config.toml
norm = "rmsnorm"
norm_place = "pre"
qk_norm = false
attn_scale = 0.0884
parallel_block = false
init_std_up = 0.0141
lr_mult_qkv = 0.5
warmup_steps = 200
doc_mask = false
max_steps = 4680
Each number is 500 + 40 x the weight over the matrix's rms, rounded and kept within 0 to 999. Layers, rows and columns count from 0. Numbers have three digits each.

# layer 3 MLP gate, 1728x640, rms 0.0549, rows 459-485, columns 560-639
577470510442480425536505508479526521488527511571480477437471503488516494506577486515504502528505482492512471500495447456513491536508530521523481536454429440519451500513455444562559488520450545510526497504445485505571514504521532511456487486
561534481508466469492526535438430436497527480494529467424479578463535438532534531466539545528500587562538492506489516486491513529490571511524511463464463548471527622444496581455392494503501514493470438445401475563541502487472436496523530432
521478491513465578501491509407521581517520484527503474490545531480505521532572497465441467547513442475461527530511501504544503450389520435510513525555442510455516439469510562449480408479474517510495533524486499466501579471539461498509483533
423517475490516578459488555455526470531556482486495522432519487547547469540493562520472516566442438454494505498452530542538470490441472516482481535448480560462511486509491474544563510426473496540463493526507511496470414573461495458508540509
507533491499534562520551531484430440431499506499569423519441527505526488581461525560476538510486579519519563555579511512469522490498500596507541501482480490500540418534388505516472482547522535517578470442519536512477499469525497512545472543
491568442432529521437450437415464462499436495510490577499492489504532477538455553542473549493522461501471479478536515481543536468556479598540555480498518507484521465438488551453474549528473511451467578514484449521532497457509434461529426469
480449489474526398426506511474495417520482450437517542449509511512525511508537525574542583549529470498524522541513516467444496480473550465493495476458472453500511504477520550486505535519468458485521439469501477466473557490532487507510478524
524493508532532445559525501485491531508486544449472517454474480508511439533414510461474487519516539483538522486508436463508535521559541476468507463452501545498533584460536495489556526439463561553344495447564573548547485490477489484485566528
528478546482573514452502473509469514449435534514478472497500508509539495518512413474535487566428508527474493478507507495498522566443520521491513436522474442501539480482440536548548504479454511462543471459483466469552567508459483474489545524
484498526517555512530473458534472519493508550543422546485510509446480529418492571567477541520475437511494477474557488514524588536515510542603529434527422528483504460505484482526520557454618507508571544417469607502507528479508532494447433554
608478624506425513451497551486512508448493461524483463520546520424512488525509480530465517455517485530492536448515469470576510504534510516454476531563579524454508524470544499520507489517545504538532442572454536540528514544467482516492552519
465548458510478487470482518409510511578465481479564531488537482526571473442506434495493413537489526569506478490443419516503575463485511464561591548469534501509480490514557530477527550486511478531526485461602494610448606439452468457525540473
486564518434483482461468587438465501465511491465558467456538470528427442411448467475524510480508477479516504472451533502498519534541529465510545473554534463451545552457492512561478501485503477537476539494452532540591505507488444518496502501
542503527522498446507512416490472578518519527550520493510441497538455519435497435558460484548521475569547460453547543545453485520487523509534517489496457538437589505517519501560511403465508469479519473489514473470549537546475503559518557521
512528547480449489516562453452561477514483475487464438502503494482463499533540547516410461550448519472496433486475497521552412476528499521511507483541473547508466490451590544488484504538493578487515522439559520554502503482528473490499516508
469582504560507458518495563463519521480530516530559496551513493519574435500511493492534471472531511509493467455491451473563471507434520498461499494545495554468525500532457560437473485485492467519518447506436496483467514467562554527529467475
467527522523518517503514487407565480453583517582545483453511523451540458454569531556478534536540497449568543490557465489506500521506432548462502436503503559486517527461456478498557556459520481595538488528508419558550520491476484435497524518
543499515483460527494438517491498467457480488560505506492476419560449484538510559443497528458474452544527530527540529497493524478448520561518502512474507514476462477469535529560456443543519382490446491501523460478517587520453461466539456497
506456560505531479449568519556492510458445556493497454498525460511490494565463460544465520439517473504565515502580435508454593478480529566510486480538481436538542511499440547525553471455560485512467494514522505469569472463506444501495507546
544537537425478527555485532420489532517502524554472477498487580498507530510540465574477559515534504473509528503513532562477528483477514434488431488492541570536529482559508472502435445475547494453491532528477576473482543542485507527486511475
470547508564529536546517569502497543576474494521558554497539524527497504536498449486560491513471461502474505528533498421476502504507522464511480491498601460405497456491504456510489439499478529534558512494517494481517442486431580498498508478
476516495532535526450500531527499526530525543506582466549493529507484441500496515508480460462424538476437490525445532512477430465488529507508494536483466560492550465507492489549505517491472578510477474484509448512488503513448531540539505430
487509530535554449484495538512496446520497492409555502502488534528539405494522582528497515459543548545562466535454463500428469474495452480488503430538456462548483476475474480557517564518531470426489465526524509531491488524522552549493530520
580459512497468504490486533519535536477484430439485486533469550529535442461419453549538521497519520474496532464514499475494532521442515578445545499481443516518526472460530444552563471506480463550503534520491448491522575451467479475562461506
480504486497503488472486548527518505493480538539466520505619480551493512485492573530477489519579580556458447470508499521568508529508508457459513457473448543476497428526557487467583469517528420441516488510537532532512406516521473466571395549
418526465523555570493487520497421536577493540501519484485445480542510536522492512519441562520491534539533486484504427544546525504500497575518555448500481480468509582552505533417541436521513463441486452511484515447566506555445446489393578438
543459475435551490472458473540422503413425526520565549470550477450551428522478522483428469465510589517465412460502474524474471524517539517540525498526468521430478486479493470480519519488424481517524559435500545527407436521525526504492565536
# layer 3 MLP up, 1728x640, rms 0.0548, rows 459-485, columns 560-639
502575533523510505510423524481504490522463512473567461479501522571458527427515529439468532469500508543482447552544521481518471472547570450482484488543523460478500411507548468495523509498513459468478522497496472520437511522479498544485570481
476414458536520483488550439518490522529464506393515439524487431433440471493531519550480540528484526522521496493507539486451500428576451425493404517423501517490488496482453533520477512476572543503496519600536568492543528487461503480422493460
463556492529483471515531494458511500538549492484476419536469453454506479463425507478521512489480451504581505522487572508486409508502480466492558474547498508448508559520454542505493406510450512527478477512479501552504476472476469505529524445
520507456524487523540478518467505477502583500459460487532435569478535409477538518496503508479514560509486476508444477499487477439502522500538482464457553541482526490490505497529535515552543463490447496484481459477436502454482482527524438477
513481507494465498505501449564572514535460466471614513528533524456442549486486466475539423422501524499453600579455533538502476551482531529521501559499499506452492477462563538557558476521411462517491485490530559514479541473472515458548389460
459526489490461516487537453468512515441472485540493520474532484535508494597461532531498482527518522550411454504444502476488443512525506576534451538502479440533533516488505540520510551452512500436490575548507465490465491480465482495486560470
514524540511499548440517518608495509541490515486499482535454467511484578502427512455490446468474523500500501529548493507506507503482531505485571558462535520522469514501452459457542470513469515518493471507589540513457486481475494461468566544
487450543473493499462516489474506509486483521440450538440474489506520503559598456528475520595415512468530487569485508472502451491486574557503491516499507477532479418480548480377607472474525560399570503492508487488526564515498556536464489452
526479492474514474515537494418590491482534518487461472411494513539560523489494465439486471531555398482491470529506520537516504515588452486558462533461454514469591497481519515457432533418478473376456517479491399482539499422515495494520522559
494503496446517478451524526453516445512547501487526544499499425497456499477534475467461498561548504486513530426467483459446466539468483512473573469438491524497457513537541543483527591464484470483488503432439446465501593487542494489505557474
530484514461483488488508449580511488492480489553474528552565518465503480476511442544579481402466555522564507439507516526477472512466483500446484573530515504467472441497520561546555532546504453498463572509489470514471515403457433533537461563
516534566564493553469436462506526467422488487480526469501530539466537450522509582504490517434516522515501505493454561537542458542471443454499471430503522485476528504398545524485554490509512518539553460421484496419485582489545474442453491561
539551496547509518463488394468473516574476499450509485537425536477504517534486514529499487514496535568506565527434499473447476496504595499544464512539484479470534562502467451437505421499583510490523494559576580480511521458490508504533532422
574471511493542455485532533407468549486546549517456461507519506520513471482445505562510506467517464482504508459500582404551430424472576504574480478503538477472515460505445470588512443505510535482462503482521497520497517496469466499534546538
515485487463463572396478420480595527480487518419481484493515479449497470473465536480511470449499581517495471583519498511543527551484474502505531482576528537534528453498510533510451483458487564490480475476529437529502506432477583518524462527
487518468534479547449452505571533493474482473509526525457548517473449463454507476491505435578524520476488506497460530535477483536489572563514533480530450480486506444474518481424496492537505512484443517531535510466458508439498514464483465540
512495548477454537497528524495513544437467505504482612434474391573513569501409551520514478536580452510551544471536490519508501526529464475448560562544511521494512509537568507445518475531457425532494541507544472497646473471510501580495518514
433500560515536530529530491500516530451383553540515415510457552512454545517473503486491409476531476472518469487464540489563451427482528521497471492560494542551492535547470417502522458515505416530473460506518552530530494523565482484547564477
468524531466519475508494527485452467533517528530507530494487515490416546429543463486460535564496500474480481495460483563500446506535521470481478493509492580463530486424512458518478531443432460480545540537556467535486481542438544474438376504
475516505467566525427523531450501516447539465558474449449532486500494553459521506474544532460471505524467437478551561424453452518511413562494506532510507494500520405523445511445417543564468452540503554534500454462529496494504427508513570475
496487454534491452477553459487485491459513510452515504511439477471497530502472530528501406525508540487423553538533490514506481539518434471485544499510517435456466477539478554494525560493543432512578460454533449532463543442468525536469490526
454520480548582513570468529504488517473439520515522504523446520518549481460529551496491483505581479476474505480481451449503477530464517488497494460447460465562450564488525540512440513473529485479504562483486488554492484593493471501496524483
463481526508501446531523477475505484465512527495509513513549475520557537590508495476512540501499481561423498457455485537523511515456447483499423500524536473533523508485524495570502454517452503519504443520460481499459485427544489515506459529
554517427572506502535498585509571515465464508502515540399469485494513437538467513493513424546566515515547513489460525462413499481460513459572532509490430498476425530507530476526568466452489470498494561521537496485499532491477420500470539472
523519493558490483445443501505509501575560502507507501475549509449522546533515596543467503451617470491422471541457558471473483490478504484516433451468476526508481549445503426475474514513523538479495469512526525511514441507490496479505466557
555536527568498521491509508491540544509467471511479470504536531489503551478501436512502597458518469473494446544507473539432495463419471427500461478527468466483573496423475443560465501445444532490543487481463513503476465487478503502512492512
503515469511477538507452456454514418509384524460456443479508504488511510662502537481500503544480475463519510487518456456484473514463503430551485517545493555466556483490429526506499526507541520526514474518495480458480494534496535476438528540
# layer 3 MLP down (transposed), 1728x640, rms 0.0545, rows 459-485, columns 560-639
564506465511512414498521507389596463485508489472479509536477483544477490512447529470461499444507437485493462519507522504459506487484502556480448451495479524436517543537483568468507525481527431534497432496519552462450533488491484465474437549
501473569474489471427496432416432529444466503486585451492527548491527472438449436504430461465518512479489539539585449497542517486496551546480463503478477512467476539474483565578442534444554522475530552559517531539537516580483494436516508531
534471420527462530482594475493489432489522468512513468534466456507465496468522519471524500534476440481514433522482507515513562467478537477475478483462576561459507531511551469546465525415499506555426417498533513408555425483453570523490569525
473522476494484562446494490526532512469490511503586519490480496520528525497486568507536511507546444432454509489552459413512499501515483531482515537546507485488455540558484438517526445541453451519470438558445444451551462550421463488495460508
470485485504541572532465546433571536515541503536460529517535476625502422483543514407497571486529563511479451503548480418581494535504617549465529511499398506524469532546590457523495504493530472481477529554480458471452554531450431494565516476
454471462482531526496563488511537511445526410510493543493557518530472448540520422535454528506504494551518510613552532504531451546571494494568487503482496528483554464540523449507464561563451505414487523545462488457399520474476391543495531462
423524533485527503532483596547531517477556520501408485536525454493502532517426516523531421462514514526541489471539514509515465483505499497519549458469498535579458492488492461481421482493605498466511495506425441550557488540516556507537441449
482453432497597466508595563529500478524529516511533563501515575504505570493454553553514472487454479541521482482485549486491546529481467473574501504508440491493545513479485477519527506425543489508573514448509592499472528529633447413520490524
494531506535538523443498531486614433559552429540470516477432492543437502463455537475499443454527447465515471451524504432521514548480520465541532477482545457505461479480525537448460445432540535476481531518488529519453497481485481574484545589
520533547480467466426493475480499484554471556471562496518555478423496517486554468582534622485552539473516431513441493481515567483505516507482461486516508470497417535494492477543503523560491459501559505548489485504493495538501480499423489463
521477472516536569472440449507562478509498481484498542514499528433536421442503534534441474452439500553520525509539486547540467579461493539454556500521539468524509493490508496550484479537525513558438529527461507544566483453460480505489509538
508479451576469525469483524558546490596619501493491506525491551528524500541443483488562532471462492463518485463550544535503525501541467582462550453447448553505491510494505528489500466505470481517484509493519489448491544468486513504435456495
507544487518460567543429504484478458560492439477492495446497481539496521444530461493467497487562490497484509463500527507521458528498560494505542499486506451504496478516458505571537489490457516508495466524510474462473488514432523522504479607
369470507481450497496538528470541571471460480479536524455491469467467404428460535401450419505512469523569491495442427544490417478576489472493498470538508502546502472515480532452476457450485522454493506526557430436427446428509519482495511487
431515475523528496531474512494426490578493511511553477449470515586450540533476515427494542516490510487439547486538497478438515531564398452479538489523532517532624479480491477475470472471500479454505417452492495460483536540463419438484549484
477418532440440542453478502505453506502509535510525564517511491435450519456475493556481472504458438457504487517483530528541507554434441545458494507480498511514506499497520468470544476466476498479474473470524474469512486494539530507453448430
502529470444477517503460524469465389568499504532520556600593550502459488475542443464473516526507491559527478495453540522509503500531503437508520498496472451541447486589527496513517420456529524471516565556489483515448513543514465535532537465
484476481495527484429547511557484506561445519463539521514522566530490446437481501451460550471467476421474498478504529443623507498533481502512578512556508484530486511519513487483468509517559508548540439453476564535460535583479447538491519510
558531462470445490489465503459508476477566456464407470495457497505433493464442531557548517526482492514451492479470514480517522487519490519494444471473587482456499442449526475461453548460467449458538461528504462578548484551602498486446494521
507455458509486466557503553520561506439434451557446531527546471491535507451584531521553518531482549457364510407463477447421477484499502488506495516544516523475516450479481490501462488453494489495517495475551527473528462543487497521457463454
534484466535508472472480538499440542427577528485457496545416324505494568561528439546550481469471499534478495442443494554483433510511607477465480543521459487578446478481475418504517560502528496473547484512476517510478486539562463502493521573
455540441483538608525518474524456502501513505480434576511467462448496479572560563536552520449487435409504490419527563518510478515580510500445501562505534549489487492416522582475479490484545457569518553585439499473513418488510489552464497520
485533459531516548469462474505548540489478481453472471539437519522494490545572485513502456444554578473542475592531521551489456536506481485425539525518444400521484470455478524589493514577537573464482472522513447452498453532516538501481524545
527603525514469460475514430536469510561520513504447468508530438535451553512527568413492532478547474548511493491465539479505472522531516503472495376509484482512539486477507360494516457465500498439518511501528551566458550459515448458483502446
475520416456474511566529480471557558508472515453530530488498514514404535514522519465534485479541459450479465548523449472471465416526557450491545477492476524519477482511470493478486548427485527531487452509508470460565464539573449518488525479
495538438475549571552524540506501482413445536506436518503531539495510526554495537466450585500530472544497484545526472507480533387472467414560548547558457464475510500522522415542480491496472546570528535487458495504541505498568451419493580481
535483447477536518445541483512531401476441503507526451535489481543513488479491574484563469492502493515433520485464494431541433505540475532510558476522450443491528515464501521512505487480460503533501492480508542508454611492447482525575549533